From a checkpoint of a small transformer trained on Wikipedia.
Architecture: RMSNorm before each block, rotary positions, no biases in attention or MLP, tied embeddings, capped logits.
Each number is 200 + 20 x the weight over its row's rms, rounded and kept within 0 to 999. Layers, rows and columns count from 0. The size before them is the row's rms in percent of the matrix's.

# down: layer 6 MLP down (transposed), 512x192, rms 0.125, rows 25-46, columns 48-95
# gate: layer 6 MLP gate, 512x192, rms 0.132, rows 26-46, columns 48-95
# up: layer 6 MLP up, 512x192, rms 0.133, rows 26-46, columns 48-95
down25,096,216,198,203,219,195,228,195,207,195,181,204,182,199,223,199,200,207,220,183,221,207,165,197,223,205,240,235,212,221,168,181,158,222,231,161,187,205,222,205,228,212,192,186,208,210,198,177,151
gate26,101,206,224,211,207,204,188,187,211,198,237,181,191,188,175,200,191,195,188,152,193,188,184,227,204,182,171,208,186,170,197,247,182,210,174,193,215,166,192,207,181,219,193,191,150,221,209,181,194
up26,114,171,201,195,194,202,189,196,250,184,207,225,229,186,247,196,199,186,177,213,234,213,201,193,157,220,171,196,195,215,199,195,157,200,180,206,188,187,217,233,179,198,225,199,251,162,174,197,180
down26,094,207,189,215,214,182,207,171,153,193,210,185,182,206,229,176,198,193,202,215,218,226,210,199,196,245,205,189,208,219,200,210,190,204,222,193,210,226,173,181,212,178,175,221,188,215,193,201,209
gate27,128,215,179,178,229,228,209,196,206,206,196,195,182,168,195,213,225,192,190,219,212,210,204,169,211,226,216,224,185,215,168,209,216,215,211,227,228,213,172,221,227,209,177,209,202,164,177,186,208
up27,129,201,183,179,232,177,233,179,228,215,200,170,214,173,193,207,206,203,198,219,237,219,247,221,212,174,179,206,188,201,217,203,198,183,197,234,213,188,195,176,227,201,191,214,205,181,224,218,184
down27,089,204,194,217,212,203,184,187,218,201,166,187,211,195,158,186,218,241,214,229,172,215,197,195,179,186,164,205,193,179,194,220,185,184,176,205,210,194,208,210,173,205,220,190,208,222,160,213,188
gate28,093,213,214,204,221,169,218,207,210,230,195,208,165,212,214,158,199,199,185,189,254,183,217,195,223,191,195,226,202,161,175,237,208,232,187,210,188,221,201,217,229,191,213,220,186,202,208,207,174
up28,092,188,198,199,193,158,201,179,212,199,190,211,148,230,214,187,205,204,232,239,198,181,196,211,228,237,187,211,179,195,188,232,186,173,214,191,197,202,200,211,147,196,214,200,197,229,223,212,197
down28,089,189,235,223,209,193,199,204,211,186,197,199,200,176,193,220,221,211,161,231,213,161,217,231,221,216,186,190,220,177,213,175,196,200,218,199,216,201,190,235,175,196,211,219,153,191,196,187,197
gate29,099,211,214,194,204,210,183,226,223,197,200,197,213,213,176,168,175,220,209,207,193,193,191,221,167,204,222,219,233,234,174,213,198,223,226,175,166,204,234,196,173,197,233,179,221,223,214,214,195
up29,105,209,213,238,179,182,169,209,174,220,235,208,205,190,197,182,166,230,226,223,224,229,208,211,157,184,181,224,185,202,181,215,226,235,174,168,206,213,205,199,187,196,229,202,207,199,193,175,185
down29,100,206,226,155,193,206,202,200,199,154,198,192,164,220,201,237,181,194,203,215,186,186,201,186,202,234,248,212,179,219,208,195,225,221,237,173,198,186,223,226,194,187,186,193,222,218,221,178,170
gate30,094,218,227,183,170,237,142,183,238,171,167,231,188,225,181,210,200,224,221,226,192,200,210,208,213,226,207,202,212,201,220,207,202,182,228,196,205,215,214,202,180,205,193,194,173,195,207,186,136
up30,100,191,192,213,241,160,183,201,156,196,185,193,192,174,185,205,181,197,191,160,248,190,175,172,181,229,172,233,177,170,162,173,210,188,215,213,179,163,203,167,193,221,209,187,190,210,212,235,174
down30,110,213,202,209,245,178,174,174,186,164,194,204,212,160,223,236,181,228,213,201,174,173,165,204,199,213,187,186,205,211,177,188,224,209,224,188,194,198,217,209,156,197,211,157,202,200,210,203,190
gate31,100,178,188,197,189,213,180,213,208,198,198,188,179,190,168,183,181,194,202,213,217,188,192,224,191,196,187,193,207,220,196,200,221,195,172,203,169,176,185,229,238,217,203,229,227,208,233,221,248
up31,098,205,197,189,220,228,160,205,191,194,166,215,220,198,254,209,213,202,222,161,196,189,221,233,178,220,186,222,210,201,182,181,181,189,197,180,210,197,197,196,209,229,205,225,156,214,177,217,154
down31,106,193,208,195,170,200,179,206,161,197,187,199,190,221,246,196,219,222,201,186,178,189,206,189,189,212,214,175,145,198,196,185,211,215,232,208,224,191,212,226,205,179,202,172,166,249,196,220,217
gate32,100,210,225,217,174,179,211,215,196,212,156,228,183,181,186,181,198,195,185,200,167,205,149,209,167,197,193,181,221,210,192,211,214,189,194,197,242,164,202,216,179,222,182,220,214,223,229,182,164
up32,099,219,185,180,167,212,197,213,197,184,200,187,205,166,197,219,223,165,201,231,193,218,194,177,204,196,220,182,203,192,205,202,214,197,209,200,205,204,198,218,184,192,196,208,154,244,157,183,210
down32,093,199,190,200,217,149,225,183,205,197,188,225,195,210,209,207,207,180,223,214,206,196,213,189,229,205,177,173,188,198,164,212,178,222,207,186,204,212,172,192,173,182,200,193,195,177,210,182,192
gate33,109,202,223,214,200,172,203,241,192,182,185,189,223,225,172,190,196,175,176,187,207,206,203,192,228,205,191,176,203,175,201,225,244,197,195,222,217,203,192,176,192,194,174,226,232,192,199,179,211
up33,109,199,168,188,258,204,189,203,202,207,165,197,216,186,230,191,186,178,193,231,234,181,210,193,224,187,201,194,160,218,203,190,242,200,216,201,203,218,209,237,206,203,208,200,171,170,180,192,177
down33,103,201,229,171,201,196,182,197,206,184,204,216,225,242,219,204,176,165,168,187,200,190,214,176,176,212,246,185,184,210,178,214,210,223,212,211,170,192,202,207,193,188,195,189,185,179,215,206,181
gate34,099,170,217,209,181,201,201,205,177,198,236,215,193,226,199,185,184,194,223,214,197,243,210,219,181,208,186,188,180,184,190,225,182,189,179,193,199,203,184,197,212,183,186,206,193,191,217,196,235
up34,101,191,220,218,212,214,202,190,181,189,216,204,192,187,194,176,181,180,199,184,204,195,223,184,205,182,177,234,225,210,207,191,243,194,196,163,176,179,166,219,211,232,131,214,182,193,182,226,202
down34,097,195,190,231,181,211,184,208,169,185,184,172,203,206,190,192,217,196,176,171,188,201,157,200,201,186,230,170,201,208,188,172,183,209,187,148,195,171,240,202,198,181,178,209,211,216,203,175,222
gate35,088,174,208,219,185,192,200,184,173,189,191,170,184,200,179,198,174,185,223,203,164,166,177,173,179,205,222,193,213,198,210,174,173,209,199,214,212,190,198,227,188,209,221,206,202,231,223,236,194
up35,086,198,214,210,173,201,212,224,185,190,180,188,202,212,204,192,185,181,203,190,226,179,209,184,164,204,251,187,202,186,222,174,162,223,194,210,205,187,188,211,169,165,214,203,253,205,221,193,205
down35,089,217,223,201,200,199,236,205,222,197,201,213,214,210,182,237,207,194,205,198,212,190,214,177,169,195,195,173,179,176,178,195,186,228,189,203,179,167,170,212,209,216,214,202,225,223,209,217,173
gate36,105,200,222,205,215,179,189,217,159,244,209,224,186,163,207,251,195,236,198,215,202,178,209,208,248,220,199,191,215,210,204,220,207,196,152,203,208,179,187,204,183,185,200,198,193,180,214,199,193
up36,103,240,240,211,220,193,174,194,241,200,211,206,172,233,190,214,218,234,229,184,190,202,185,185,205,207,213,211,180,218,224,176,185,199,234,181,171,199,191,198,188,190,194,196,236,180,175,186,205
down36,103,207,202,188,249,206,196,172,210,191,250,168,221,186,194,173,186,175,226,230,213,171,198,209,181,233,175,185,192,172,175,189,205,229,226,186,176,193,181,172,150,242,213,216,186,183,197,205,182
gate37,100,206,194,193,187,172,220,197,228,153,198,204,201,249,211,191,191,180,240,186,204,197,198,210,218,190,199,220,192,214,177,200,228,171,203,219,205,192,165,176,183,160,185,223,208,222,169,214,209
up37,101,174,227,212,194,224,192,223,193,233,184,201,185,177,195,208,235,200,193,210,203,195,172,200,231,196,222,178,192,215,217,214,171,170,209,175,202,244,192,206,216,225,168,198,170,220,174,235,211
down37,105,202,197,168,193,203,183,185,180,207,202,182,211,227,193,181,192,193,201,209,226,198,209,219,208,230,210,209,190,235,190,153,194,155,236,199,196,213,219,210,190,206,207,190,183,150,159,202,194
gate38,094,210,194,222,213,232,182,208,166,199,200,210,234,191,177,185,189,217,219,204,188,171,215,223,206,198,218,205,207,192,205,175,201,224,201,178,160,198,199,190,203,186,164,234,242,187,242,196,226
up38,092,174,175,188,197,190,173,201,193,226,208,216,198,172,203,216,173,179,191,171,218,185,191,161,195,179,199,172,154,209,194,215,176,221,193,222,193,197,157,210,199,182,151,215,211,200,154,192,165
down38,104,215,196,214,206,189,191,220,251,229,154,226,180,163,232,209,199,210,184,214,244,227,201,196,187,198,210,177,174,186,206,213,187,202,215,217,184,178,190,188,243,233,201,220,198,250,170,217,186
gate39,102,219,193,241,166,200,206,215,209,202,219,203,192,221,165,230,206,171,185,217,199,176,204,205,228,197,168,194,208,197,194,232,188,162,208,200,206,163,206,175,198,217,219,212,185,195,229,197,195
up39,099,198,227,221,191,197,236,176,174,176,210,196,195,183,192,176,219,177,217,209,211,196,190,220,199,167,229,201,158,225,225,196,188,180,235,193,212,220,189,197,234,206,222,216,199,185,181,201,186
down39,103,153,218,187,190,205,211,210,192,209,197,215,195,190,196,217,180,201,199,194,204,218,184,232,185,223,187,230,191,189,188,231,230,195,234,236,201,203,221,200,218,205,214,253,177,187,218,193,223
gate40,094,194,210,149,185,243,185,173,214,205,205,187,194,188,171,187,173,197,196,205,223,216,232,207,220,221,207,203,209,184,195,182,190,199,182,193,203,177,202,203,185,217,205,193,213,199,237,201,197
up40,098,207,191,192,188,172,194,165,215,167,191,184,183,193,160,178,164,200,202,181,207,202,250,191,171,164,228,182,204,192,211,188,218,210,178,202,220,180,205,208,198,201,188,179,199,223,198,182,184
down40,092,220,186,232,191,234,194,175,230,180,194,201,220,228,201,203,188,189,192,206,169,178,206,175,190,222,208,196,213,205,213,171,209,227,211,208,190,184,217,209,197,209,219,177,234,174,180,188,194
gate41,101,183,185,211,205,204,184,189,207,202,238,198,191,217,187,177,216,200,173,175,174,204,200,225,211,212,172,188,206,223,233,209,215,202,223,162,223,206,206,184,204,191,256,183,203,211,184,225,205
up41,094,211,179,174,209,206,223,154,207,229,174,194,154,178,202,210,225,191,179,226,212,226,209,197,170,191,206,215,191,175,236,262,226,185,189,218,192,188,168,213,196,193,214,206,224,211,216,162,213
down41,099,172,164,196,203,182,211,202,220,198,205,165,199,183,173,217,220,197,218,199,219,188,199,204,174,189,161,192,217,199,245,184,214,197,243,203,209,201,197,186,184,206,214,209,227,192,220,214,201
gate42,096,188,184,195,182,226,194,204,266,220,205,173,208,183,201,188,195,234,196,197,214,195,217,205,180,237,204,181,144,158,176,200,188,165,157,185,190,209,199,158,170,179,214,234,191,219,212,197,182
up42,102,241,214,221,176,183,184,173,219,214,199,186,203,207,201,224,219,212,200,200,199,212,217,212,238,230,186,200,183,196,198,209,217,223,172,235,213,168,194,205,226,217,226,191,229,206,185,226,192
down42,094,227,201,191,234,202,233,237,221,217,192,207,194,200,210,218,178,207,206,192,198,212,205,203,191,229,244,220,211,191,217,159,186,163,203,181,168,233,187,190,183,158,172,181,185,241,246,204,183
gate43,107,210,191,193,163,215,197,223,231,183,187,189,174,205,174,164,202,186,171,204,203,166,214,195,227,206,179,191,173,208,177,174,168,211,183,189,179,204,212,190,243,193,206,246,177,202,206,200,204
up43,105,214,193,205,221,193,199,199,188,215,215,199,194,224,192,222,203,207,202,190,190,195,189,214,214,199,194,211,196,187,204,152,214,203,205,206,183,159,197,199,177,173,207,211,201,193,203,202,280
down43,111,194,202,236,168,170,231,217,194,195,214,267,221,182,199,224,198,195,203,222,190,191,187,211,201,206,195,238,207,233,190,198,245,190,184,177,163,204,153,191,207,205,176,226,204,197,199,193,206
gate44,097,181,227,208,234,176,197,216,210,202,216,188,181,191,187,229,221,194,192,210,181,218,176,195,213,198,222,220,193,205,218,215,212,243,179,184,223,172,184,166,225,223,198,205,190,207,179,193,194
up44,100,186,250,192,226,196,175,212,200,219,213,173,188,182,210,206,239,191,183,230,211,222,174,203,175,202,180,199,201,206,209,186,192,189,210,215,180,177,253,206,205,226,238,196,194,209,216,230,147
down44,101,223,224,195,250,192,196,199,217,185,168,190,202,216,195,198,203,217,199,224,222,214,220,206,222,201,237,183,177,201,196,176,200,216,241,208,180,152,200,191,201,196,227,205,182,188,210,198,189
gate45,101,172,217,185,166,181,185,222,200,228,182,206,200,188,179,183,188,194,182,227,185,202,223,233,173,178,174,171,191,210,239,201,195,237,213,199,248,226,234,220,195,202,156,184,250,172,213,178,207
up45,107,178,229,210,213,182,217,178,227,219,172,198,227,180,170,182,194,218,211,236,210,180,155,179,232,180,198,185,183,212,227,188,223,189,178,183,194,188,179,178,167,215,180,201,169,227,204,203,200
down45,102,184,176,215,187,233,197,194,235,217,200,187,226,205,178,199,217,192,191,195,211,248,208,198,234,170,201,263,241,212,192,179,200,191,221,207,203,180,189,220,213,188,198,205,186,195,199,187,177
gate46,106,215,216,191,171,204,187,184,210,196,197,161,220,230,177,190,193,191,200,186,220,214,195,211,192,201,206,235,225,178,234,197,229,217,187,201,211,232,169,214,202,149,186,178,178,180,167,200,245
up46,083,193,199,198,188,203,182,193,203,190,218,229,199,211,208,202,177,209,196,183,214,191,204,244,188,168,228,191,195,171,203,183,195,211,201,219,166,220,217,228,199,206,209,194,208,200,220,182,208
down46,098,159,215,185,221,199,207,178,217,196,224,185,145,197,199,220,216,185,183,201,234,200,198,186,227,199,226,191,162,202,213,150,217,224,190,207,215,218,191,216,206,164,180,184,199,196,169,182,186